config.yaml
n_layer: 9
n_head: 3
norm_place: "pre"
rope_base: 10000.0
bias: "none"
init: "trunc"
optimizer: "soap_variant"
lr: 0.00617
Each number is 50 + 15 x the weight over its row's rms, rounded and kept within 0 to 99. Layers, rows and columns count from 0. The size before them is the row's rms in percent of the matrix's.

# layer 6 MLP gate, 256x96, rms 0.148, rows 186-234, columns 48-95
104:61 79 50 64 51 48 46 47 17 45 34 52 73 48 44 36 61 30 54 47 41 43 91 69 55 52 19 26 57 62 60 54 47 38 73 60 44 39 56 56 54 41 58 25 27 37 54 64
104:73 49 57 51 50 42 54 73 64 64 23 37 48 58 63 60 33 55 33 60 37 36 40 33 70 57 31 77 59 73 89 62 50 38 49 20 44 55 29 64 59 22 47 35 44 42 60 50
096:45 55 51 61 31 69 53 53 56 68 49 57 73 68 50 35 44 36 91 55 18 55 46 47 37 45 28 62 52 71 62 48 66 48 73 72 46 49 59 46 50 35 61 22 47 45 65 54
094:50 41 43 59 75 64 39 48 40 16 37 00 25 42 51 39 53 65 41 45 40 45 76 38 56 47 58 75 56 70 53 36 27 22 57 51 62 59 60 38 28 36 47 64 31 63 53 35
097:36 17 38 67 61 25 66 64 58 47 31 35 46 57 53 49 44 56 64 33 55 53 44 34 60 41 58 67 33 69 50 57 50 57 57 62 29 33 50 49 82 21 45 49 80 51 34 72
105:63 32 27 86 54 54 72 68 38 48 52 48 33 61 63 58 68 45 40 38 22 47 33 40 42 33 26 57 57 50 75 58 22 55 56 47 36 19 39 42 51 31 51 68 57 48 47 20
101:42 56 33 77 35 51 64 44 67 27 33 55 87 66 58 68 34 71 60 49 75 33 55 49 97 56 35 57 40 69 64 76 62 37 38 36 21 53 44 51 38 59 49 44 64 42 41 64
095:61 50 46 45 17 43 37 72 59 42 43 29 68 54 42 17 56 35 39 30 49 50 58 49 48 42 55 54 46 37 69 58 81 26 64 71 60 61 50 76 42 35 55 55 44 34 36 48
106:35 76 52 35 68 65 54 58 75 38 52 43 63 55 38 67 85 38 70 55 36 53 58 56 44 32 35 58 30 63 76 50 52 67 72 71 49 56 28 60 39 27 71 42 22 41 53 44
096:43 39 57 70 22 45 50 29 85 51 61 34 49 26 46 75 31 65 66 22 42 59 52 29 49 19 49 68 65 68 37 62 52 64 49 74 75 62 65 72 62 46 75 66 47 54 33 53
106:27 47 58 64 53 59 72 44 75 48 78 58 62 60 41 39 66 01 72 27 61 47 39 58 44 42 36 48 50 72 35 74 65 38 50 51 35 60 48 82 60 39 55 45 34 31 63 60
096:55 68 66 44 38 31 37 19 49 61 84 65 53 64 58 52 55 27 54 47 39 68 63 58 44 50 49 38 45 37 42 48 15 33 71 68 25 42 50 79 35 61 52 69 52 40 74 35
105:41 67 39 40 56 20 71 82 48 71 41 12 54 51 57 60 32 47 76 33 48 48 19 22 40 28 43 26 66 42 96 75 40 30 38 58 58 27 79 51 44 56 59 20 34 54 39 46
092:34 30 51 53 25 77 48 74 64 44 56 38 33 71 54 31 46 74 36 70 48 38 18 48 62 31 71 57 51 56 43 36 58 68 50 58 62 61 61 28 47 58 59 31 39 32 61 45
096:47 42 47 74 40 62 64 65 68 35 71 64 44 46 51 43 32 35 94 23 62 43 59 53 42 52 48 59 53 67 37 67 42 38 79 59 53 32 39 67 66 53 48 61 37 49 42 33
110:30 42 78 50 46 38 40 50 48 47 50 53 56 67 29 65 54 32 63 40 38 36 38 57 65 67 48 52 52 58 42 66 36 73 54 69 40 48 59 57 62 60 37 57 46 18 30 40
098:69 57 28 66 62 63 55 70 57 39 69 66 28 12 16 54 79 64 43 36 68 31 76 50 49 65 63 53 45 56 34 72 47 48 40 53 43 40 40 62 58 56 59 41 55 73 60 42
105:38 45 51 65 68 43 56 56 49 41 68 26 24 67 26 66 57 42 52 67 58 46 53 38 55 26 82 52 41 38 40 53 81 50 64 56 34 27 68 81 52 57 61 55 53 44 51 30
109:32 36 67 50 66 31 70 47 43 55 41 55 53 35 43 54 64 58 47 38 85 47 42 52 50 65 42 78 65 25 31 47 35 51 48 23 52 45 31 52 38 62 53 39 48 60 33 44
091:78 48 38 31 22 51 51 53 64 37 57 81 52 74 19 89 52 79 38 57 56 51 80 67 32 57 68 42 44 55 33 38 77 51 66 58 66 28 43 59 61 71 48 49 64 60 36 65
102:60 48 61 56 65 54 59 56 59 41 31 31 00 54 47 51 57 15 46 60 14 07 46 32 73 54 60 56 28 67 51 65 33 48 73 19 61 58 59 64 54 62 91 54 40 37 63 40
096:38 50 66 55 60 62 30 63 50 40 26 39 41 40 58 32 62 39 21 59 34 45 29 46 43 54 53 57 53 47 99 15 67 53 42 53 84 46 32 49 27 17 60 46 43 51 57 27
103:48 24 44 78 41 49 48 54 34 29 62 51 57 52 41 61 53 55 68 79 70 36 29 56 59 16 66 51 65 31 31 82 46 33 30 61 20 27 21 48 25 40 47 59 44 43 56 40
108:37 58 37 67 68 32 52 72 43 69 55 37 59 48 82 46 52 64 51 62 54 81 31 44 57 22 25 41 35 45 51 51 45 18 72 49 51 23 22 73 35 30 15 37 53 68 54 39
097:39 53 68 52 55 42 66 42 50 11 68 66 29 25 43 47 40 38 55 62 90 33 48 60 71 38 91 61 31 64 66 50 60 45 55 51 43 33 67 36 59 40 72 78 56 30 59 37
104:44 30 62 47 34 57 48 51 36 50 58 50 28 55 08 52 76 21 61 19 38 24 64 57 63 55 16 78 39 55 46 53 47 62 51 63 32 51 51 43 37 20 47 40 66 58 61 26
110:23 62 49 66 42 14 54 64 47 49 69 37 45 48 62 76 59 48 86 48 50 55 82 49 43 31 43 43 53 68 69 37 43 29 39 30 42 57 53 61 23 44 58 44 48 56 39 40
106:33 60 66 68 44 72 56 46 36 47 48 49 27 23 56 49 69 45 77 30 37 63 47 67 54 44 65 48 64 49 46 41 59 62 80 43 20 65 31 68 66 70 38 29 47 55 33 54
087:29 43 54 72 42 46 50 64 44 43 25 29 61 41 32 67 59 69 18 55 26 46 64 56 85 41 47 47 72 63 38 24 44 62 46 74 57 60 51 66 39 33 39 61 37 36 45 49
095:33 58 46 42 29 40 41 45 44 59 40 45 51 43 37 41 66 39 52 43 68 31 56 65 57 82 46 42 58 84 49 65 57 40 37 42 41 57 69 65 45 19 77 56 33 41 56 82
107:35 38 38 40 33 42 65 72 55 69 38 13 42 68 52 52 61 31 66 33 63 35 46 61 46 57 51 52 23 33 63 68 21 47 47 54 30 69 89 41 49 41 43 18 37 48 38 63
093:66 17 64 61 48 44 47 53 55 51 37 56 66 52 55 20 57 51 41 46 44 19 46 55 31 42 68 58 33 49 59 42 29 52 41 49 29 39 75 75 38 34 41 88 29 45 43 60
100:29 36 50 41 74 59 54 55 36 41 88 61 38 39 73 33 48 35 51 26 52 55 44 04 44 33 72 55 34 74 48 67 82 56 38 65 34 16 39 53 59 53 41 41 50 68 33 42
100:27 34 33 73 42 56 29 69 67 67 25 45 21 42 34 44 62 98 43 64 43 32 37 41 56 33 67 77 49 47 65 58 39 43 53 56 62 41 24 41 41 72 34 63 38 32 53 59
085:57 70 39 51 50 68 47 52 42 67 40 53 80 63 42 62 46 57 19 49 43 37 56 46 60 81 48 54 73 41 47 47 48 60 58 39 41 46 43 64 51 39 60 45 34 58 09 80
098:64 60 35 43 32 49 28 49 37 30 50 35 52 33 75 34 45 15 58 45 76 38 71 40 61 52 36 28 67 38 38 64 16 60 46 59 24 53 73 75 66 44 50 37 31 34 42 70
099:42 51 26 61 58 62 38 78 38 60 63 30 27 37 44 57 45 42 75 38 60 47 37 47 32 49 47 63 34 50 47 52 57 39 38 25 18 45 34 44 07 37 59 31 81 34 35 28
108:56 58 48 28 59 49 59 41 52 50 46 57 42 36 33 92 25 48 75 48 48 57 66 65 66 55 62 25 66 55 50 48 52 49 37 40 42 59 37 77 72 24 29 38 43 55 48 69
097:56 47 52 60 49 66 25 71 52 80 40 27 63 59 52 57 69 33 54 29 61 48 51 58 70 28 75 42 47 79 51 44 36 54 83 69 60 50 55 33 60 44 48 62 60 29 41 26
101:08 30 58 81 51 62 38 46 45 53 63 11 56 71 53 59 56 30 42 39 86 65 50 29 39 54 25 62 37 55 52 66 58 44 27 35 39 66 65 56 56 25 45 48 35 47 51 26
093:37 34 50 45 48 55 30 81 85 36 38 66 58 49 25 83 59 69 56 24 31 59 23 46 57 46 41 70 70 39 50 42 67 38 48 39 40 95 28 39 37 22 72 49 56 39 59 33
096:76 16 49 64 64 48 72 93 43 65 13 48 57 69 63 55 34 72 28 52 54 57 70 61 56 47 68 70 66 47 60 47 29 52 51 46 55 36 46 62 52 41 87 40 53 56 38 45
101:46 30 34 54 56 78 46 54 49 58 53 49 53 67 55 62 35 51 58 42 54 34 58 51 54 44 44 64 70 55 25 66 34 51 71 31 51 47 92 69 55 43 65 64 39 50 65 33
099:38 50 42 48 56 38 43 83 60 49 36 48 46 80 68 60 35 44 64 58 67 75 39 69 85 26 24 58 41 71 42 33 63 77 49 50 47 53 38 63 38 61 26 57 45 58 52 47
106:62 61 66 21 43 52 36 74 24 51 37 60 47 51 70 78 61 35 32 18 51 45 61 48 50 61 69 34 62 54 40 62 47 58 63 52 74 67 28 85 68 36 45 54 48 47 54 47
086:59 54 58 47 33 51 63 37 32 46 35 50 69 32 32 76 46 68 13 45 55 55 46 59 57 82 50 31 69 68 44 77 78 56 28 60 67 53 65 90 53 54 36 37 27 27 42 49
101:57 38 35 69 61 55 47 45 54 30 39 60 37 52 31 67 43 73 61 40 57 55 59 60 38 39 45 62 62 46 69 46 61 45 69 68 71 68 50 32 74 34 41 72 63 41 44 35
103:23 43 74 45 57 55 44 44 20 76 46 68 53 60 75 58 56 48 44 48 60 36 49 44 71 48 33 69 54 58 06 62 70 38 37 61 43 40 50 44 44 33 32 51 31 25 50 65
109:64 29 53 64 47 42 43 53 71 45 39 45 46 41 44 77 57 49 60 47 60 62 40 64 54 51 25 52 47 20 74 56 50 59 38 60 49 64 27 50 48 35 34 53 50 50 74 25
# layer 6 MLP up, 256x96, rms 0.155, rows 186-233, columns 48-95
097:73 47 28 59 25 40 19 52 45 43 90 43 68 41 51 32 61 72 42 39 51 60 45 53 66 48 60 50 65 60 65 39 61 57 58 52 55 37 29 68 50 42 22 64 59 64 26 55
095:52 41 46 36 27 63 60 63 41 44 63 37 61 42 43 31 49 75 35 56 96 57 64 48 61 66 35 45 58 43 67 50 50 52 51 26 49 67 61 24 28 52 36 35 88 62 56 42
118:48 39 54 68 48 20 60 38 41 31 42 52 56 41 68 51 65 47 55 43 52 46 35 54 58 64 46 40 41 56 41 78 35 68 29 28 67 64 31 46 61 34 62 31 59 28 42 45
092:58 54 52 83 71 28 52 80 50 39 62 28 55 48 47 46 52 56 65 49 46 39 56 46 45 72 41 74 67 51 66 39 83 30 48 41 53 69 42 27 28 61 35 45 52 37 54 43
095:43 64 64 62 48 53 63 65 28 60 51 57 35 58 57 37 52 57 45 27 66 39 31 82 29 20 24 34 52 58 63 32 31 40 37 62 34 26 41 71 57 40 78 43 52 67 66 15
103:36 39 41 49 56 36 61 22 58 46 61 35 43 43 37 79 53 70 16 40 45 66 33 44 45 41 75 33 29 66 37 44 37 20 34 08 41 30 71 41 64 45 52 82 41 49 61 49
099:47 84 54 42 53 48 41 61 50 48 31 43 47 54 00 78 66 43 41 59 46 55 63 33 52 55 58 45 33 52 69 44 44 46 69 53 39 49 77 36 40 65 56 58 63 72 76 60
088:36 53 59 62 17 67 56 52 38 22 46 54 50 57 56 48 31 60 32 47 47 55 46 56 70 82 52 28 56 57 60 43 60 63 55 30 48 46 67 53 49 52 71 66 26 66 60 59
106:70 39 29 45 53 71 64 67 43 61 52 51 68 94 54 35 57 42 41 55 55 67 63 53 24 77 60 67 55 60 35 47 42 38 64 49 44 58 67 65 58 66 91 34 67 42 55 83
089:71 46 47 60 43 50 48 22 30 60 48 29 47 55 47 65 36 55 22 47 52 77 51 52 52 32 61 22 25 40 28 64 58 90 34 36 43 60 52 38 61 69 54 49 56 34 47 67
098:56 53 67 54 44 28 71 31 70 36 51 34 41 61 56 46 44 15 80 26 63 52 44 63 48 33 78 32 31 77 72 65 62 69 56 63 63 54 47 52 43 53 40 89 49 80 47 52
103:47 53 56 24 57 51 56 62 48 82 85 16 60 64 43 61 52 39 45 49 24 65 51 49 18 25 64 34 64 49 43 42 55 47 29 58 70 57 68 68 59 56 51 12 51 35 32 64
111:33 50 27 44 65 71 37 35 76 48 46 37 81 69 52 52 66 46 50 21 60 43 34 31 33 55 50 44 12 46 67 53 44 49 34 82 55 38 56 34 53 69 40 47 49 41 75 65
098:27 47 33 47 45 64 74 33 55 32 51 64 28 28 23 54 50 64 45 42 65 48 24 42 75 56 44 58 64 37 38 33 28 55 55 63 47 20 14 80 63 71 54 71 47 48 70 55
095:41 58 47 52 51 47 57 67 25 37 81 73 56 60 66 40 54 45 53 65 31 50 52 35 62 63 63 61 40 62 40 70 35 63 49 64 40 49 43 59 53 44 40 39 59 29 33 43
103:43 53 86 62 74 63 48 35 31 48 30 57 59 16 25 49 45 43 54 36 47 75 38 24 90 42 44 37 64 35 48 71 74 36 47 51 46 36 39 38 35 36 61 21 61 57 40 64
103:62 31 38 66 42 77 27 56 39 38 51 53 50 44 54 34 35 25 49 36 46 43 52 16 55 68 67 46 58 32 84 55 59 45 49 38 31 77 54 57 42 56 29 65 25 51 64 67
105:47 38 36 50 60 45 25 41 33 59 55 48 49 64 52 37 56 69 66 62 70 29 66 70 57 15 33 43 48 65 61 53 52 62 64 37 38 36 71 48 65 45 50 54 49 80 52 32
105:52 49 17 60 52 54 62 51 51 34 85 61 59 44 56 51 40 59 79 38 60 49 50 53 64 49 34 78 73 74 29 61 66 44 28 55 72 31 35 62 48 56 44 51 15 38 69 41
091:55 43 45 45 69 71 32 46 41 43 58 58 59 62 79 30 67 56 64 44 62 55 45 58 35 42 44 42 72 18 42 25 72 55 54 43 60 54 57 55 39 37 42 68 60 27 24 54
098:37 40 47 39 45 60 46 37 67 51 64 62 52 43 27 53 49 56 40 31 49 19 58 59 44 39 58 24 39 38 49 25 35 69 63 61 35 61 60 59 51 58 52 71 57 56 42 69
095:68 57 21 45 42 52 53 48 56 34 47 52 71 51 63 36 73 52 97 32 47 80 55 28 46 54 37 51 37 45 50 50 34 70 48 33 39 44 71 47 56 43 41 27 70 60 48 46
094:73 51 50 44 35 65 54 63 33 53 81 45 42 49 41 36 62 46 51 31 45 24 50 64 65 71 43 62 58 36 75 30 45 71 68 36 50 53 28 34 46 31 80 70 46 32 50 56
101:59 48 49 62 49 51 76 51 55 52 16 63 38 38 79 48 17 36 44 50 69 41 43 14 41 50 52 51 56 52 74 44 66 48 75 48 56 58 40 51 63 25 46 58 37 52 72 34
090:49 53 57 41 60 55 50 40 57 23 42 69 54 55 37 31 38 18 25 28 80 51 58 40 53 16 57 70 32 42 73 62 68 73 56 59 52 58 65 25 67 26 58 59 35 71 52 46
102:26 25 67 62 33 49 68 35 70 63 42 72 73 55 40 55 90 45 88 54 60 57 38 77 63 37 37 51 17 69 51 68 53 51 41 56 33 62 74 73 40 27 39 50 48 76 64 71
106:63 34 44 58 54 45 54 18 60 43 45 75 54 59 51 61 56 33 36 34 20 38 40 73 62 61 67 54 21 28 43 65 57 40 92 33 53 45 36 38 40 49 56 61 40 40 63 56
107:62 32 37 64 42 61 64 40 32 56 45 82 62 53 26 47 50 51 42 54 63 71 49 52 51 57 45 66 73 49 72 62 52 61 68 92 48 34 52 36 49 51 28 56 64 48 59 76
094:68 66 56 43 56 54 38 57 54 40 68 50 48 38 54 67 42 25 44 50 49 56 40 40 58 57 22 32 55 60 61 53 85 31 58 49 51 50 43 65 51 35 74 62 60 41 53 36
095:61 54 45 68 50 86 66 50 53 57 61 63 65 59 38 52 27 47 53 21 65 68 36 44 37 66 56 47 61 18 42 19 61 48 63 42 75 70 53 63 56 72 49 18 58 40 18 42
101:35 79 40 53 58 68 70 37 16 40 47 39 72 50 73 23 74 54 48 54 51 84 30 63 64 65 51 58 65 68 52 60 55 56 36 40 74 62 59 81 54 36 42 52 65 59 40 64
101:46 62 41 45 44 31 49 52 39 77 23 50 50 49 66 61 42 65 60 50 66 71 50 49 45 35 60 29 46 84 22 38 49 36 27 40 55 61 44 52 35 50 63 66 48 65 39 27
107:41 32 44 53 39 40 59 64 38 72 47 33 35 68 63 47 70 68 47 80 65 82 42 31 49 48 29 59 21 43 64 50 74 38 35 63 55 35 29 48 46 60 27 56 49 73 43 55
103:23 39 46 47 54 40 42 60 73 55 28 47 44 52 52 46 36 48 36 31 63 49 56 68 79 43 94 73 64 72 47 55 55 55 25 70 47 41 39 67 36 37 66 61 55 69 45 42
086:34 54 74 13 44 55 60 56 32 58 32 45 60 62 44 68 56 56 39 62 25 66 48 49 48 65 52 56 39 55 29 52 51 26 58 36 77 51 78 75 32 39 59 67 45 25 32 45
086:35 44 49 49 77 69 43 38 51 61 27 66 54 63 60 50 56 48 63 58 46 66 54 57 22 40 63 51 31 53 18 27 40 47 53 46 45 37 62 67 51 60 59 61 39 37 56 24
107:37 56 33 73 43 46 28 69 38 53 52 32 21 53 44 35 42 38 55 41 46 56 70 71 40 23 47 40 45 46 55 53 04 62 82 70 63 49 66 57 67 56 71 28 40 51 80 42
094:78 52 44 57 46 47 59 43 45 77 57 40 63 30 54 68 77 45 64 56 50 34 63 63 66 63 58 53 35 41 09 77 71 41 43 53 25 66 66 43 51 48 54 60 38 35 47 72
109:55 56 52 36 16 28 34 44 46 54 27 41 64 52 64 35 74 65 34 44 65 50 60 61 60 52 22 35 36 57 47 58 55 24 46 61 57 68 64 44 27 38 31 50 41 21 49 30
100:58 47 51 57 44 20 72 36 51 62 43 27 52 54 70 46 49 44 48 71 62 51 28 43 53 64 36 49 32 38 39 31 64 72 58 67 31 58 51 51 24 41 23 55 47 42 68 58
095:46 21 85 59 53 40 42 61 73 40 24 45 27 50 37 41 50 43 57 56 65 74 33 46 47 44 58 63 42 52 53 53 43 38 30 51 66 38 42 36 39 13 70 58 54 38 37 48
095:38 58 55 62 45 59 70 61 37 40 48 34 44 61 39 46 52 52 37 37 51 47 34 50 69 49 44 60 60 57 62 51 52 41 55 48 31 45 47 29 63 78 31 71 25 21 47 68
102:74 55 26 82 44 30 51 58 61 41 32 76 41 38 44 48 23 30 51 55 45 57 68 49 24 49 34 84 48 45 33 73 33 44 44 62 46 44 63 41 38 39 44 83 27 35 66 42
090:60 43 58 50 45 17 34 65 46 39 49 32 72 57 87 55 52 32 56 37 35 65 39 66 44 39 24 37 37 53 69 33 19 33 59 37 47 62 44 47 53 85 40 49 24 44 61 78
109:54 26 38 26 53 47 47 50 42 47 48 30 37 59 44 72 56 40 64 42 55 36 34 54 43 58 93 39 24 77 54 40 64 78 31 44 47 65 50 62 42 80 82 49 62 35 40 43
088:46 48 45 58 55 57 38 46 44 56 54 39 34 52 49 37 53 32 65 31 68 53 45 42 82 67 70 42 44 41 33 68 56 44 27 43 57 54 57 67 52 62 47 39 76 43 57 42
105:33 37 38 41 74 50 31 69 61 31 41 65 57 37 37 39 54 71 39 69 37 59 41 72 41 56 67 57 56 63 40 47 44 53 50 17 56 38 29 43 63 56 25 65 52 59 45 64
108:73 53 14 33 52 48 34 48 58 67 50 63 32 53 50 33 64 56 66 27 59 38 65 57 43 25 39 43 29 57 54 48 52 60 61 58 51 39 47 71 38 50 73 49 89 83 34 50
# layer 6 MLP down (transposed), 256x96, rms 0.15, rows 186-233, columns 48-95
092:52 53 68 25 69 78 62 27 69 33 32 44 51 28 57 72 23 41 51 52 59 46 54 37 49 46 36 33 63 36 56 42 48 54 42 62 46 39 67 54 62 50 86 72 36 52 78 71
101:60 47 42 72 61 55 33 15 63 50 41 58 52 55 47 21 75 44 64 45 72 45 52 41 86 37 31 62 42 24 53 38 66 72 57 63 60 52 37 40 70 35 43 49 36 43 47 76
121:38 59 43 26 23 61 35 66 64 47 63 48 41 49 28 39 53 63 51 47 42 28 72 47 50 34 32 58 37 49 69 53 17 70 23 32 65 47 54 64 68 59 60 55 39 48 39 44
088:58 48 72 42 36 42 39 46 63 38 31 46 34 60 30 52 37 13 44 34 79 61 70 56 42 50 38 33 36 29 51 60 44 61 85 35 66 32 58 58 53 39 25 86 58 33 57 39
101:70 49 46 28 54 58 42 57 92 46 44 69 67 58 54 75 61 61 48 59 63 91 34 42 50 53 46 58 28 35 76 61 67 55 21 57 57 37 40 50 43 64 34 61 40 13 30 45
102:52 56 46 35 65 49 46 75 48 46 55 13 59 21 49 48 51 69 36 81 33 31 63 54 41 47 33 68 51 28 57 63 50 60 82 50 47 68 36 62 49 69 81 48 74 49 49 53
104:69 30 73 51 56 52 45 53 22 76 40 56 18 32 50 51 38 69 33 37 25 49 56 47 46 42 35 41 61 43 52 37 37 71 36 65 79 42 24 46 85 55 41 88 65 44 50 57
096:51 29 88 63 70 49 61 50 50 33 57 58 49 60 51 66 69 46 86 56 65 50 36 53 42 88 39 46 53 64 39 59 41 40 57 33 39 41 52 37 60 52 67 49 59 60 37 35
107:75 73 31 35 34 29 49 44 36 46 75 60 46 72 70 40 84 54 51 61 74 78 25 35 41 29 59 64 41 48 55 44 52 35 50 61 78 13 30 70 30 61 57 72 35 65 50 48
092:65 49 30 23 24 57 25 47 54 50 60 60 60 52 47 48 61 50 54 39 52 41 56 72 38 79 34 32 58 56 45 23 59 52 47 38 73 29 14 48 21 34 71 67 52 65 57 50
103:15 21 42 45 27 56 55 67 52 50 35 77 70 50 58 90 52 40 67 33 31 76 67 61 52 72 42 52 72 62 54 35 34 37 40 50 53 65 47 61 31 35 30 66 68 56 48 50
102:61 49 49 37 55 43 64 54 56 41 41 40 42 37 36 57 77 52 46 35 44 73 84 40 60 80 36 73 62 61 72 27 19 32 58 32 67 29 40 57 73 39 33 63 51 17 55 46
115:48 26 90 20 74 68 24 31 46 34 44 51 82 62 34 37 52 39 36 54 44 41 51 48 34 86 50 38 55 42 74 57 65 43 38 78 38 50 26 51 51 60 27 47 40 36 73 54
098:86 42 54 62 41 53 88 46 33 40 53 37 56 34 39 75 79 69 77 44 30 48 52 29 35 45 32 35 40 54 52 55 53 47 57 66 38 56 33 41 43 64 16 69 39 57 50 22
104:54 49 58 35 83 65 61 49 51 74 57 68 71 54 82 41 66 25 72 46 27 59 55 52 31 33 26 71 42 28 34 31 69 56 39 40 58 46 36 63 34 34 62 43 33 71 46 19
102:37 67 56 52 47 65 45 80 62 59 70 44 50 19 50 54 52 69 39 50 57 64 27 57 49 68 32 61 56 22 86 69 54 50 64 26 31 41 41 70 33 54 50 36 23 71 30 35
092:47 77 51 31 62 34 27 45 54 34 47 32 31 54 56 33 76 43 46 63 49 60 59 64 52 51 32 39 34 72 71 60 57 64 08 55 62 50 49 37 71 56 59 78 48 44 47 55
103:67 44 33 58 52 40 52 43 54 67 42 28 13 80 75 50 48 49 22 55 57 81 63 62 59 74 58 38 43 62 38 48 68 46 59 41 68 75 31 35 30 51 61 52 64 54 60 38
094:42 60 63 29 52 44 26 42 61 46 61 49 50 34 45 65 62 61 42 36 52 34 71 46 23 51 46 83 42 75 69 36 57 48 73 51 44 54 45 29 54 54 40 52 62 64 66 34
086:42 38 40 71 59 67 46 50 70 40 46 34 57 58 45 63 62 74 48 50 49 39 65 33 60 44 65 56 52 59 30 36 65 46 56 45 36 57 26 25 68 70 58 26 44 63 73 50
096:46 35 70 83 59 62 54 52 57 33 53 33 44 54 33 55 42 25 47 37 68 68 41 26 55 49 16 71 44 11 80 54 49 52 75 83 47 32 54 46 40 70 51 54 62 53 45 65
100:60 41 57 59 47 23 58 50 31 51 57 32 36 52 25 39 61 39 48 57 40 56 50 49 31 33 47 23 39 33 31 50 47 41 41 43 26 35 62 60 09 38 40 20 53 61 35 56
101:29 79 52 38 19 58 57 72 41 65 36 73 60 39 61 47 27 60 45 38 42 56 58 36 40 22 39 48 64 49 37 65 42 39 27 62 50 56 75 40 58 59 69 39 79 83 71 67
109:54 53 69 32 13 46 54 66 55 50 38 44 51 71 93 37 69 40 44 27 40 52 20 59 63 53 32 65 49 35 72 64 46 49 38 45 49 53 32 63 51 30 29 39 55 57 51 39
096:39 24 38 56 60 63 26 40 60 71 21 40 47 63 48 29 45 29 37 69 26 47 60 34 53 49 40 37 29 41 55 59 44 57 57 44 38 48 22 64 88 64 46 33 33 71 86 65
103:60 75 63 27 45 44 50 44 42 62 55 46 60 44 87 46 35 61 43 75 26 58 68 54 72 50 00 56 38 37 63 53 50 42 62 62 67 60 64 69 63 18 54 37 72 47 52 43
102:37 50 84 44 62 39 54 53 36 48 43 30 42 60 36 75 35 45 48 67 70 70 63 49 68 59 54 83 41 44 41 66 43 46 61 68 28 71 34 44 23 17 76 64 51 55 35 58
109:42 28 60 54 59 70 67 45 80 40 49 89 55 49 75 49 62 57 61 43 51 62 68 40 55 73 35 53 41 65 46 48 40 49 27 48 48 19 65 62 27 57 40 32 51 53 45 36
092:44 37 29 53 66 22 50 51 38 56 43 56 59 57 54 44 52 46 32 58 40 45 68 54 65 55 59 49 60 28 54 56 36 53 38 25 49 41 45 28 45 34 65 69 52 46 42 70
096:65 34 51 36 48 55 34 48 51 19 60 41 66 57 49 59 39 72 26 56 62 31 44 53 82 42 51 27 55 54 25 61 54 56 57 46 27 42 58 68 47 52 54 68 67 43 69 58
103:36 64 58 47 43 65 23 49 48 35 53 57 66 48 65 61 64 61 71 42 35 36 43 46 75 78 44 18 58 52 37 60 47 25 45 35 72 29 46 27 52 46 60 69 21 80 29 85
093:48 34 51 43 41 57 38 61 60 28 74 44 58 45 63 22 51 34 52 44 54 46 47 51 57 72 79 32 41 54 57 64 64 58 71 67 65 52 59 60 65 42 49 51 80 40 38 72
111:26 50 26 39 46 28 23 46 50 26 27 70 49 26 42 64 48 23 65 64 51 55 58 37 37 53 48 61 48 37 20 58 60 68 67 36 38 52 66 49 50 69 54 02 42 25 62 61
088:60 53 41 41 50 63 33 69 36 74 41 51 22 37 57 23 68 40 47 44 53 25 32 62 67 49 53 57 37 46 43 36 71 55 49 52 73 55 40 26 62 64 53 29 64 27 58 50
098:46 43 56 49 70 43 40 32 55 34 55 55 18 51 36 62 54 46 65 60 66 57 39 23 25 30 60 51 35 61 66 56 68 46 45 57 54 60 50 44 31 55 38 63 51 53 79 52
098:54 48 64 27 40 52 50 39 61 20 50 14 53 63 59 36 37 26 36 63 68 33 45 63 68 46 46 31 42 54 73 71 28 50 36 37 46 51 40 54 57 40 42 48 49 46 57 48
105:74 32 39 36 70 59 49 48 53 61 35 35 49 34 62 25 68 39 38 44 46 37 49 40 33 36 46 21 60 41 59 60 69 83 51 45 47 56 32 77 64 44 50 33 52 35 49 46
096:60 43 58 36 71 61 48 46 80 47 49 34 43 54 30 38 53 48 35 55 48 42 47 49 43 55 69 29 69 49 61 61 60 55 47 54 69 35 43 44 71 69 28 70 63 72 59 46
104:74 42 47 53 56 59 49 53 75 64 50 34 50 52 64 17 31 60 62 59 40 53 65 27 46 32 45 50 54 50 40 40 49 60 56 38 51 40 67 67 35 94 75 53 54 55 38 43
102:53 32 38 57 50 56 70 50 20 64 35 30 60 31 50 65 37 59 59 42 22 32 43 53 58 42 55 53 25 52 62 60 50 76 63 69 41 44 75 62 22 26 59 28 61 54 38 59
100:43 54 65 43 33 34 63 48 47 67 64 48 16 32 69 74 27 33 46 64 51 64 51 56 46 45 62 54 35 32 63 41 56 53 36 52 48 47 36 22 41 48 63 51 48 77 45 38
096:64 75 70 18 68 56 36 40 54 46 62 23 45 49 88 29 62 42 74 48 34 66 34 44 72 42 58 70 26 82 54 54 74 34 62 69 59 53 55 51 47 17 48 52 64 49 50 61
103:33 33 77 48 30 56 42 62 37 60 34 38 44 37 37 41 67 49 58 35 62 58 62 32 39 48 39 64 55 43 30 80 49 66 66 49 33 53 60 31 67 55 18 50 47 57 44 49
100:30 22 39 44 79 73 45 54 78 54 53 55 66 58 24 57 64 43 49 68 06 73 46 66 47 57 48 60 79 32 47 58 64 80 39 62 54 45 44 49 54 48 44 60 64 60 55 59
104:36 52 43 26 58 70 43 69 60 51 75 37 41 49 36 50 49 72 45 56 52 72 91 50 60 47 26 56 52 63 66 46 47 42 49 47 44 51 79 38 45 86 68 44 33 43 27 47
082:62 53 52 26 22 52 62 73 40 54 56 38 61 40 43 71 49 53 58 63 36 42 87 55 42 44 38 49 52 61 74 51 50 65 63 43 28 68 46 39 36 61 52 76 47 46 61 42
099:40 67 29 53 42 71 64 34 58 39 63 30 33 31 55 58 33 43 52 71 46 56 49 89 52 96 38 44 51 54 45 74 44 55 60 57 25 74 38 76 32 55 67 70 14 47 61 52
100:80 42 65 48 69 16 34 32 42 38 58 50 71 67 51 45 38 36 44 54 65 58 65 92 77 66 58 58 46 29 31 27 46 36 64 46 33 64 52 48 44 26 51 41 60 35 61 24